Part of a small language model's weights.
Architecture: LayerNorm before each block, learned positions, no biases in attention or MLP, tied embeddings, normalized queries and keys.
Each number is 128 + 32 x the weight over its row's rms, rounded and kept within 0 to 255. Layers, rows and columns count from 0. Numbers have three digits each. The size before them is the row's rms in percent of the matrix's.

# layer 5 attention value, 64x320, rms 0.0938, rows 36-49, columns 160-239
103:123132120116139135150148138138137153146121105149136109168153028170114204132126164178104086102178164124110164103149095120122130092087140136107169174062173142060107130063155099139176145081118106089125055146063141100102147103132134124152118142
094:144154169142116130146161068128103065148129150162112107100085187150111081096142103087135169061106148180130091107103123126164104150097071185136140137141179122117166190122118085145090104057187131185161158138051091148116177167126136147120160119
097:121078105122135145139089146095165121136140139146080151080187151159121115125095164094122132128109124122150166054137116101115107118125161082091116162139203153157132110201113074073121155147100039145129094161193152131101167181136135120072096112
107:165157134113142154131058142122091173084182124128156116141145104133095127114155193117122079137160118083148159169096077145125158121136092164156075117125141152121164091081129142098163114122121137133140085147104101095141074057112205161102093145
091:082162148164136104134080206074088095132120144189152154086117121118159120148178069130122118196125121095133176194126200128108194114165126121127114130145143110103198118135105149100108131122098090111126116143107124146158108049114133120163129123
101:162169097086110116120129108125106177146123124128139150154104092135100091105095128105137083142145126145132179172110103167110161148142147118141066100133124134114111104131195075112152133139157097081147074076093133102085220116152150082070155175
113:176133159115200080161061096164089145106145160124113109111132099169087108109099112126112122115104076105093156157097106210146173142149069163166153096090113145139115159121159158095136116137121134078153156104090147107155088118177126123101102171
093:086114157137150113162111105122114169097140133129125148088143157151079135160138091121107119154143111163138070172122115118097178126086135135144159159138079110095145134161222139054108187164080107142109086148120091114118139098089152099060095118
097:132133135123195151150148106112133198133122148086175126135135087110145132129121112079098085051096144139136067146100106125102141114151064116154184139104068074114104120081137156146144100147112123096087132147166141137128109091130089147110129132
097:131126126117157134159144164101127157130091174176118136144092106125123059149121154125135126146092062145154139154110083147128152157132143197094128122092119099128139223132175138120159101126154107173175056148156225181100107159117116141139140053
097:071164145134127104112093107086132121131119200178172135146103157112160104110098112118100170112132109129197113177100107106104155140147125140149126119202129146157152129117153176114214112123134139058128165092223111154129119089173112080160093167
103:162120113110073130156114137108153204081079089105130175105112108130110165129174154104130140147112141156109119158100165173111095134167145168098141097183174108023132149152145078109133142099138121118102146154128173122131122122114159089096132088
101:110120181168140056147106169168188130050204122137150130163151132108145084144145102094147149114111137139092107187104115118120062188062111110130125109134110101166105136124163132136159080172159115089155163095147123185134092152151095145180166119
099:111117104132184123137114155143130044135159080156163155107214111129158112159190081106143131088156072134126117116193143121173134047131123088067156142135114109092161130153140099128127143178133119148058146119109069184119085143097151123110151102
# layer 5 attention output (transposed), 320x320, rms 0.0926, rows 36-49,100-113,164-176,228-240,292-304, columns 160-239
097:151129145118170105157177135145130122100171103108189081147193065143185118170162139122093113147103114087125147150117065139075140133093140116196181183143072169186146097117123176142165162064115162103134172121150138177139190127151059141125145149
100:141117190136086137073150136121149124120173169073198093125151159088145115156133140108151231154111129131122155077142114118079143159143134145109113137186139109139097134118126139090135122113213121124156127143110116066126193126096134070094182124
100:120133109108140161124161138199148184137142112115122110119101133159198094158129083078134176091164163148136100071142132119131127158119109120042170050112131083051170137172121125082151088131202107134187149112150122145068127136134080195134129067
109:092148127124109155131126134099132149096138076149146142167146114128083114087104154113139102128182124117123083116133119121079148139094124148213015150145132122127121170032166187133129067149079160156120096102135126089167103106088158112177067119
104:192104095129110108105081162168091158163123119147157133113109140138064119148121219128141158150125092072101092165108168115084114152115169157110115155148139088178080129116134119134171115143086115097077110148140085149103121070143081189114136134
106:226175115057116168093164076118106141175164156130158134104130101160188125151121158106113125139108082148159172131036104147141113123114113127137131199139138104155139098191119152095098137160196087172135085098176118145123159144126175108134170131
109:106103149130113113181112142128091083131120118227125116145140169046042133046155186130103066163081118153157133108129175162098138149135112182176139162092118159083135095061180134148146100167111146125083083118132159139148117058137161136096127093
094:080125121090143031141064150123167087140157141125093142135092127134129107199161113180125117190106116131153112156067086146170139099094063117125170100148134125110112091073076106154099150075160101107138152057095119140134121090138202100073111114
103:142194095115103118125113137174118181169131121181130156122135166126146135088137141092085161134142219157056123108150136170074127106112153099092147144094142182129123101086140171159106110124137177092080127162124117124169157125138130040112124132
103:142185137111096126137224208151122173181150099154180133160133086151140159099137120132129115115116155115135143142128122168160108121062077148101142113127115160134105156086158185051116172052158132137168105170101122119125162174118138160129103090
091:060121128195140143091155148123120169131111189150133159197164163095125148106050181162145172161154134113156141080097070153117120180175122100141107146145115155208152105131117128102143074158093143106110118174106155112152176117132116109126150149
108:122162116116157119127142113109181124122114184133120097145134120117108137146138117117179130190180185161167082087086172138145158146162108118138161150184180123120062141107060114127138190146178145177163074070153111086092071148129116130077145133
099:132099177210108153141131109159142172150130141113112127132111164122111075123048114098141091139094114106093157128126128096059135125092087143117102092155105107094120131145131107128154080116137145102080171129132165083044076096102031116177125163
100:107142147149111107122159152150098043160096126161123064082146137094098160145125150157207131123134155107103158140117162074131097138152146104106167103142129219108146124164131120157168171157157137146088099141125061126109103128134112125091117134
103:093094152162147113121129151188138081117149104174125142121140089114103096104091135149093115184092119146119109137142104119113144100039133104106139120131077109157068084114088177122069148110127149083197166086115121098134174167113165133104176118
095:157127124137128173139158126146132206139140144141127107128141083147086161109116154132107082134149140172091093127130138115111110158090139137103158085092138142149093135170070153165142105168100104121162167106111121119135140114118102120173117083
100:146112111109178108083073116119036125113054116160097146110182123101094108142124082125107146141081119107111136192103134141099120088102134131145109133108145148131045122102108190129132145093107174148130193124065110142119133077158119122123094098
097:131164092119173112090153175107101181101130142119144086069156161110098133139085084115091152082096119114104121118106081150135117165159151097127168101124092156176093083123100160143083170192179187128132135145112147126111179112188134051133130146
091:082093170177141127166156114151114114155135142130117157120207091088102040117159115147128096091111121139118149121128131132118116169122132144150228159126145138143154090126168131101169107084070112150111106118201068152180125135094109066157092173
092:103113137146101168126135174110153128129131094081181156167148153059131078243161120117095104195111084083099125127180110123140111121145138138136092111116092107081123108125120105133119126138165201128106120112110138095182127164146165135150145124
096:103164158165136188139188104154163158159153107155156125172146155170153149080136145210166116110095168110101142085106097100133129118092118117121098129148141116140055122163161113148115141114078110149137111143108109077159163131086076122169133090
103:172129094132145130152118121154109162176157179162112176104117157155110175100113090152125073080127157129121125115069112164108139129130187121096069166081120170251118114152087145141160190137121108140152130095148097124106113119102125122079168075
094:087135132165111128072066185102099143129124187153094143180096141193127133142107163158157099124185106042120134091143146148093157125127168142137157126148167097101200159101145138112179115139108078152109077123121150146127075120128119132105124113
097:133141101180091139125176130145140110115126139110128107054163103092096099130113143054132140144099167120107157142117092083173139174135118142179142119165092098134158135055153128164058110124130179140063103089126119106200154157122146079065164149
101:159089170053100107149103147072125146124116058132136083153124135133125129072108125118120135126157116138097151141205146127136127169161151163139130073145158093149153135108200123113106058170141169112109109137096149111143133157114147186099118120
101:128122093118113130139189101072086167095157119124121116092167155111065147133209149130099113048167089141067165146132143138133161154136185152082112134125113178214107129171116123117127141146119152110146138137130135131120167125082139086101074111
098:141102145144077148100181123158122094133089087131138139138174157135068137143083096111127181156144154095167076145210128126168101089129172114150175111073148098110133115166148119122134129133119131114134152173114139160096123154121086139138134154
105:106142122166133157202166093183140130080102157171139101180105111147126156138084095136106078135139144072120153084062143149089156130050093147100083122167094067175147070139113153082072114149090132108122101131140176130140180126155093117112147076
104:161107101107063105091131130129124122169082116129100157136121195106102121117123123095163191105140152119159097126071231122158098125155089149155177144101125086096172160130154068112126141107137121182105102140103109138114118071158113122174143073
094:072123097087126094066079154104137092114090087145103144094130085096094075120090111105128152139125098101181135154139178140136112094141138080117189150062094190087061128122135185095116128177095122091120150112126150116198054125118131099136044143
103:143192125160121126169175147122154122157131123066107120168128103138113162118172120134118110138165078114075167154149139128140137138133049152193142142133078144148115097094182122209067152113112135157108159132083149132154147072133149102145185159
099:092089109104114095130126110120132119153120154136084153179112152166156122137139104179142149119116160179151142049186182152108110165104156158086177116117138117138098177181147037136124135080113119094157184109094156139139126143197094144123137115
098:080113148121143125108151074119142144122144131130069071142109124144140137134131136103141154088109111151158079124150090120061079078131138128126133096131090168122094116137113126125127146139187165135101109115152160126110106145122101119096128123
102:165126132172129122115072148169167134049138138111143104110126136142138154090097120115121160095138125166117100115107119126093159123141154122114156100141143090117086109098093113149155133145131119113092182172186124184153085118152112132167078073
101:154164103126065115082132136133125088176129131117135127087093156073185157159120102135099156050123124172151118159144152121098063139142146125086095146173157137138172157110115093130148165114186100164125143101143146148137203073092139100129131132
111:177121117138092208130107175143194080112143114092143090109153161086172088161088144058147118177144143160151157145150114101137086093176146075107123106191156113130137136118129140141113083142155127080074149130172180189138158209159139119182106150
102:201077127131128079111181129190131108148118099116186133122176128069103142124138118124132139127168092086133187112086128154145108125129077185110068129167137154113124171148191112069124145118132165194200164051124132087136111134148160171156170112
100:113094130134161115089082084099124103140136160127145075121127141160090123161148115074071158130159150082158076066146137089110123091159082098204154097141155116126090049150122150164159147129101053112149204125107120138105092032133117128149113161
102:158138104150140107165186152176134139101181114067022074079165134138120108181129127145160087136120175131115100153085120140169112053133151119117122151117147132109092114185098107181127176089131132140139105087067138113117132138119147160151123148
101:108128123168132123191043118169137095151141134127134144187112138144114108099117130175133102134144148148198133115160089153148185125123155101157169115093097180117146117100116168177091036108110084139089126138096131150151150096125158185153118129
104:126151083094156128140131228113128114149085136143151170100139100164075189149177151133143154149185120140160143128171118122152141155168149151119121176125138135132172138116080164129086171130130106191149100113134123122148157122113169098041089093
111:084140111091204118156147146075104125075126125126124119120088122151162166158173132104118111104135124170091119084104069135141158098154126109118071077159169127148160137096062166170069079148073123116098122086178142118175123127078133120083092194
111:120089155153089151158180127158128094181125118129138052191160130170134194117178242174074110076100121162070139126088106171142167173138167165130081121187139113132190158126145135175102128126101125128124109102161141095078134142137117175116164098
109:112127092124105124105103153137122145127147085153158181077098161144107165153081171182154135130069189165206063094118067075120109124125145110137151193163106074057099172157151121131177037169136106116172087090133116149078125178163104176078090190
111:184158128131128161165103079118132109157156119152195125106144177135157146177098126087109182146141138082165118171121087153087124105100107118172107172115137138087132144074150179156120170189105111156175111093157100131067100156111113190098138196
110:239104086116112155150139153168143137175050121074113095124136084117166146136135138132058083101175159100121174124070117143149091098062119084118130165127114082171147173116135136139081123122143174147123166129090116095169160186134199172162147109
109:139140107157091147086118150135119137110080172192102136120130097105035138132117113181140129173157141106105148169085138091140089135113074108187140169154146113151117189086152135160099085100102109117183142090107110095095101182110075154091152163
099:119091138085113172146120168159115169130115153151162154119145119170060120134106163164125091168130135137171145082104110146104166097123100132172127095072083101156146135129144182111144044144134167114128064138115114178079069167172116139108158130
111:129135154139125117166113044102115139079113125083103148144163135155139160095093144178177132138112088121097115115126123101176148169128092154178146148117108110084147119112159000122147156095086099134129130089114100081103158052137087144129088116
110:089151139132128199131145120087111124059209125179112116099127138174144149171176092137126156133119140135110080160162126108153102133115151089189083138077165068132114093148096127195147104118148134096102079161122111172114134126106111108142175109
102:126138163041102077165088159118129193139124106135100103110087149140108102126136120165168135094092111060135159123156148108126125131082156124099120145115159131139158109189130127057138163145124168158146117080126129162116169148182109064105053104
110:135122133091111121208068142096108105155107138177184166180123142137053134104172120172101095109176073148133155099141138119165154149109117131093120145058131147146068119129136134131111092102097086153110167171172129134130107150133136074109131122
107:147114146033103142108172097072132096187148151122091137133157119132184119160133107102117125104076142091082144162099110125121075083076058090100091115202179156154119149129101092122171164068126133069133175080189089149111125163153079133144161161
106:141086126071158159124105060098124141127139109133120087167143185096204175110116145123082116106167124139199117061062140135110173096131078173145084097143140134103132128134112126153102106165159136110030076105158131086126120126142135109203115116
092:139123130211066183115075086114081155090105158146125157092130159118134137069089096152095145157142076144163114063160155114178144124167099096097134099154086102159169162158178115118119052221171099181112104163114146148086106128081106081119139109
094:123143113158161145139063143162113157127140139178094202130113163140138138174129074112130108142130219093149150164130158199139094111119170095142111096066126117102147096127130116166154116139052128129105091148186154113108077133156060082153101138
091:129156125118122139090178143071119143115142186093141143183105154064157132099148104074097091152166150112129173146177118131197171115113145098138118088090062158133167113057100148127114111073171152203075113157099126153175061140108163126197165123
089:112090128160105127140134110164164135154088059144106116136118135114143101155173102103142111115129170134163131130183161034180074090097133077116178147125054121086103130141136099076159112077159074093158135151120184152158093167125093141089118081
094:080144137096171113110163069082156140096169138143136152152102215153133133104094090124136112166093101178117071073143047169170183185117126184088097092153148178111136123122102150107122116127131105132156138146100142127124156111109164141063095158
096:067084181163217141215118103131069056129127089118107117186117106156142134154188105110120084086090135106146099091206183080136124132158160124080116145131129192128136125093104129127140122142149126146120145209133144133090070121120116154126141128
096:147116088155114153080129144100143134150154126079117200147063149179138131121079108108147112107151106087109125171136082116129131113062212113130151124117166078118153140166079096121086168116158131094108161148132123139144083149123116147143111165
097:092098132135136157152177155118086192162101091151143174157082114086154094121161136147166187049045110104137131109161118116142100190130143133136107118136120121211137184111108179147135081087141162139133168204061155060151142100119096126145171117
092:141158144090139090161194142152141141097087111094138088129133099121122123083117147152107132102140100122200159138105140105136115152125143110132151104172130134188148114159115116118112133138152114188170129127078095108100133146114101149136133145
090:191129127147150150066082096094128130089138169131124184159102156089194148133152129142115157139140085149162059141126095172098098067148152086152170169206082140166135144064118099103178133123086134042149133136137085090139133112083137154144148131
092:141138142149116166160174071109119104142118085055152096089129149122173110123157094091132116115094130093117139149127122077138141101109112102135156122129085139109117130127134147059169110099112107144175103175108148130146176097127100113123122056
098:132125173180145132089107168159155130122148088134122120154081154136145109109117126117146140155112112088163130118204118106079112076159132092149110136050104071115125096150173132111104084109083150131147100174113133122163109108165153117122144102
082:119167117134126107108112133112103064071143150151095168146087105151179164157145116128162129085112114123138104110124100111160113114120065097133124120152116134134074130064151111061108150114063158150121108132111067163176188174153177108103120099